From a checkpoint of a small transformer trained on Wikipedia.
Size: width 256, 2 heads of 128, MLP 1024 tanh GELU, vocabulary 8192, 14.1M parameters.
Architecture: learned positions, tied embeddings.
Training: 907M tokens, 3460 steps.
Each number is 128 + 24 x the weight over its row's rms, rounded and kept within 0 to 255. Layers, rows and columns count from 0. Numbers have three digits each. The size before them is the row's rms in percent of the matrix's.

# layer 2 MLP up, 1024x256, rms 0.138, rows 695-705, columns 128-255
090:090132119168123145142097134096154110172112154139097095140137127112130138092098145108131110151155138116137115129160154083130136128121146079107095096109102174123100113159156095122074160134150164139130154159127114125072140133123062113153186120128158148169099135136146128102171122128146144154127125121097152138119155118134174106148111167095135120154099093133160163117147124110126165169132
099:106114127085114145145131139158125119144132127091158121179106108142153121145108108084161092143136127137146148126134103122122126084148139120137115097147127125107149126171110086083078102168136125186118129149128126125139123133119099147130130146118110130141161125098049148107138113138076099097123113120107171085136130142166141104117143157123084115096124136063125131167149136127154130135126
096:135109149118139146102148102135144101141138144099117095120180171148107146148139177150108136138123122202138158151135157098082126074093133116110140172093083166141141130150102175114153147124120097110089131111158128120119128116091101097095105107158139138128165156092111107133136101117110158123106137170143114112073113087141153098126143143127138131131154110147123109134173123134148122155095
097:150104137126116170147068118156131171109122139161119096161178133117146145104119114131138145141120129166097153120115110032130126119127125082152096164123111154115121173164141086070146166153106106158130098118158101120128138114104090122147141115136101123146120123144079153131136110107168167141111088149139093163165116108115130143161153132133130131094118109119155122130140143092137144133108
102:099141151160138157077082139151152103151132134136118126136122144103126096135178124130111170154113121083134117153163108131121107131149123137114122117076117145121117117123127195118158133146109098111110159135138107135153090145149166153125148171143081144127135088090068133102142167167152086104104120156139119137134150116156138107142119135083114110144148126106132185106177115130147116099137
093:118163143140112106155135108137142128168082127182141140142125065133128109139136120156152105120106157098122094192104120156102164122138125102168123155123196124085153140102138167110098136063152130106131169116116141112112096119125117122108104121087096142092165101162180134137149104132135130095136122151172137123100102087082103123138148140091121129142160118138134127135170139078124144118167
109:082154089106117150110072154115150171120144128149113115118160123130088171132121123129138111115149179138108120107112158156160143118122138082136128136157155113094161151113119095120092072132117150084113086144139137107144119107136156141121154118177140134145146131101143093104124139087139178143139114108094147118145123114165163156115129119098138143109105133156095109206109082128140077156094
089:158120151135110141113142095094103102153162095113132112147194136146126086143122077113144130151170140161085131103088097108150141147155129120145144126101116115100170090131107134113177116135151145113156112133121113173159137170150151098175132127125115196148117099092076150129134131131083145158138141157134142094143120128105080137163073143116115134170139135132112119136133132155143132103160
091:114124141117114087125155144109113127103105129172103130124077137066120087132155145128137131139174132138146133127128117110125151122129130134126145096110168129132143119119109082147135127117121134076166154144125155145147111145103137089136169149100141144170108110037129160170126148114141136185065131126113118097149106112101127093109138121145129121129146135125116123155140103158137122122121
099:126159104109165098133140131085111133135144135159081138131149125162149108117127093158166105120109125126138164093082150144112135126110148127149134126133141098107104115100086111151149096187128127105140155126174150146133145132087114121107133086117130148105120111146156146160132153106123122091150137119101125136093120118126138148132118184136155144144109118138139133124163100117133076132129
094:136161126160136114141109128137146153087136161092131140171125109141138145125130149130099129053170105120122146115181121117140129137123121134116109123122151126135126129152108140086096123129101115164102138159164101151108128118144108121142172116124118111156126135122111143112152075166099120156114148138126158157108107122163140049140115097109130122135106143120124101158119172114099107105136
# layer 2 MLP down (transposed), 1024x256, rms 0.113, rows 695-705, columns 128-255
092:150153138157106149110123144134110142098079141146144133135073089146105151141173128110145112127134130108103153112144137125142128155098110117153120154135101119155112096163158167143162110107184166156141132137093115128127103053134115133149072109138117154143177121167105132115137078174102176143128151091114119149134082116154135125137138094092133058072153163114132152160133131131141145109149
101:126097127105173165150108115128127113100136137134125153144103118123174139111129114113147123140134155142171150125109130200113138125149146133133109126076120134112068151160146154142138149148125111172100085103102164098117101123105144141139126118119149135162120102155134078126163137093119117127163146099095146144136109108124159107094110112134161118146101178131148159132159069127137131131114
093:115117123118133120164127094135161109136168151102118127108146154160134146139154130130101160118137119122142102137090107072144091108092125153131119125101076137122127103146100137103133132128118137106154152133109108142097121116136119121144128084093197097105136135104113137125126122137158100131140120141103138132137126126124112136132155121125122184140131123102135117092122133136099156131152
099:149102144164106151146136152122132138129114138139122090119119119102153126130127107185128157182124151129098120137114123153120150124156134072143159149124093132095106103142141118134103130131113122132135095135132170144100120088139129138106153108138077134125145119073128114069104094173095091102115148111079125119101119095131097120157096130134101128127124114128190127133172152087117096145129
100:137118137123096155122146113132124113116153138124169146123106102130162148137120100139097105088125159104121107159138184123108106111132116147176129167125137149119141097120112104117105104171116075124133108134139148152106101123136138087161111101089139117149124172115135098135093106142091134173105142136131104147120069163135119136119125140116135102152135144119106083153133099087137086126172
090:138097111129114148092132134126124144107176133131183101134152165125132140118086148117121128139117081117122168128139165143126138104148137149096124138119118143147127140125105082130132110180170131147150086131100135129134138130129144093175148129128154124132078098098095117099095147135133108148110136145127114161128155154132155080118123153183127106147077136116123099159135096140146145130087
102:158116108124155132089112139115140125117093139179112134141115164131118110101143101084143150127112085118114117172103118112119135160100139147135134148142118107151162107145118132132125107150082125166118144145171133144135141112092110167083120124132124113116154097112133114118130116101108105119121071142195092135118125122097166097116152147116082129114126162118137140110092150152126176120154
095:079144169122122114103138175082139086124168118128154112113115129120119166170111150127151153086156133109141158100143105119113115153094155135147143109165111146153096173142107112159097139106132114182136194135109152113116108118095102152138136136123147090134164132097156094103147136122150112099127123108156108074154121140161152131159163150151154133159134135113125103145131150140057150108126
096:124145132127148149152162136135124135124179133072155113159167127175099096106105104138136135153064135134120158127098081122065132155154155164124107133144133097092108165133119132132167118142123115128150141152130121119102134140156178160153115100109125077128153094097119078112129097131122163070134117141123158114147134145134157161156120092094132154146161136135122124148134134130092116146135
095:134164160124114146135120113143107122154064143112128132128108143124170130146108161126148107123127148124149099133121132092149104137147151118157100155124135098130162171171127151095129124124090064087114133148128101118124096167138180170139096146124067098145163137117115154150126093116157114156130136124120160105189154142138138116106164105101136156114165178091148115167109135133151129125134
095:143100120156122130111107113089155105112149106142112121155117140161141086085120151164164113154095130082165140087143097117154148128120121143141102111137155152152112121143095144096141174111148107118116138163141128133139103148150162141145140122124038161080106146164127108110119142117131156144127119150128133123135103096136104122172093130123087149120141159138131147175138191162097157145123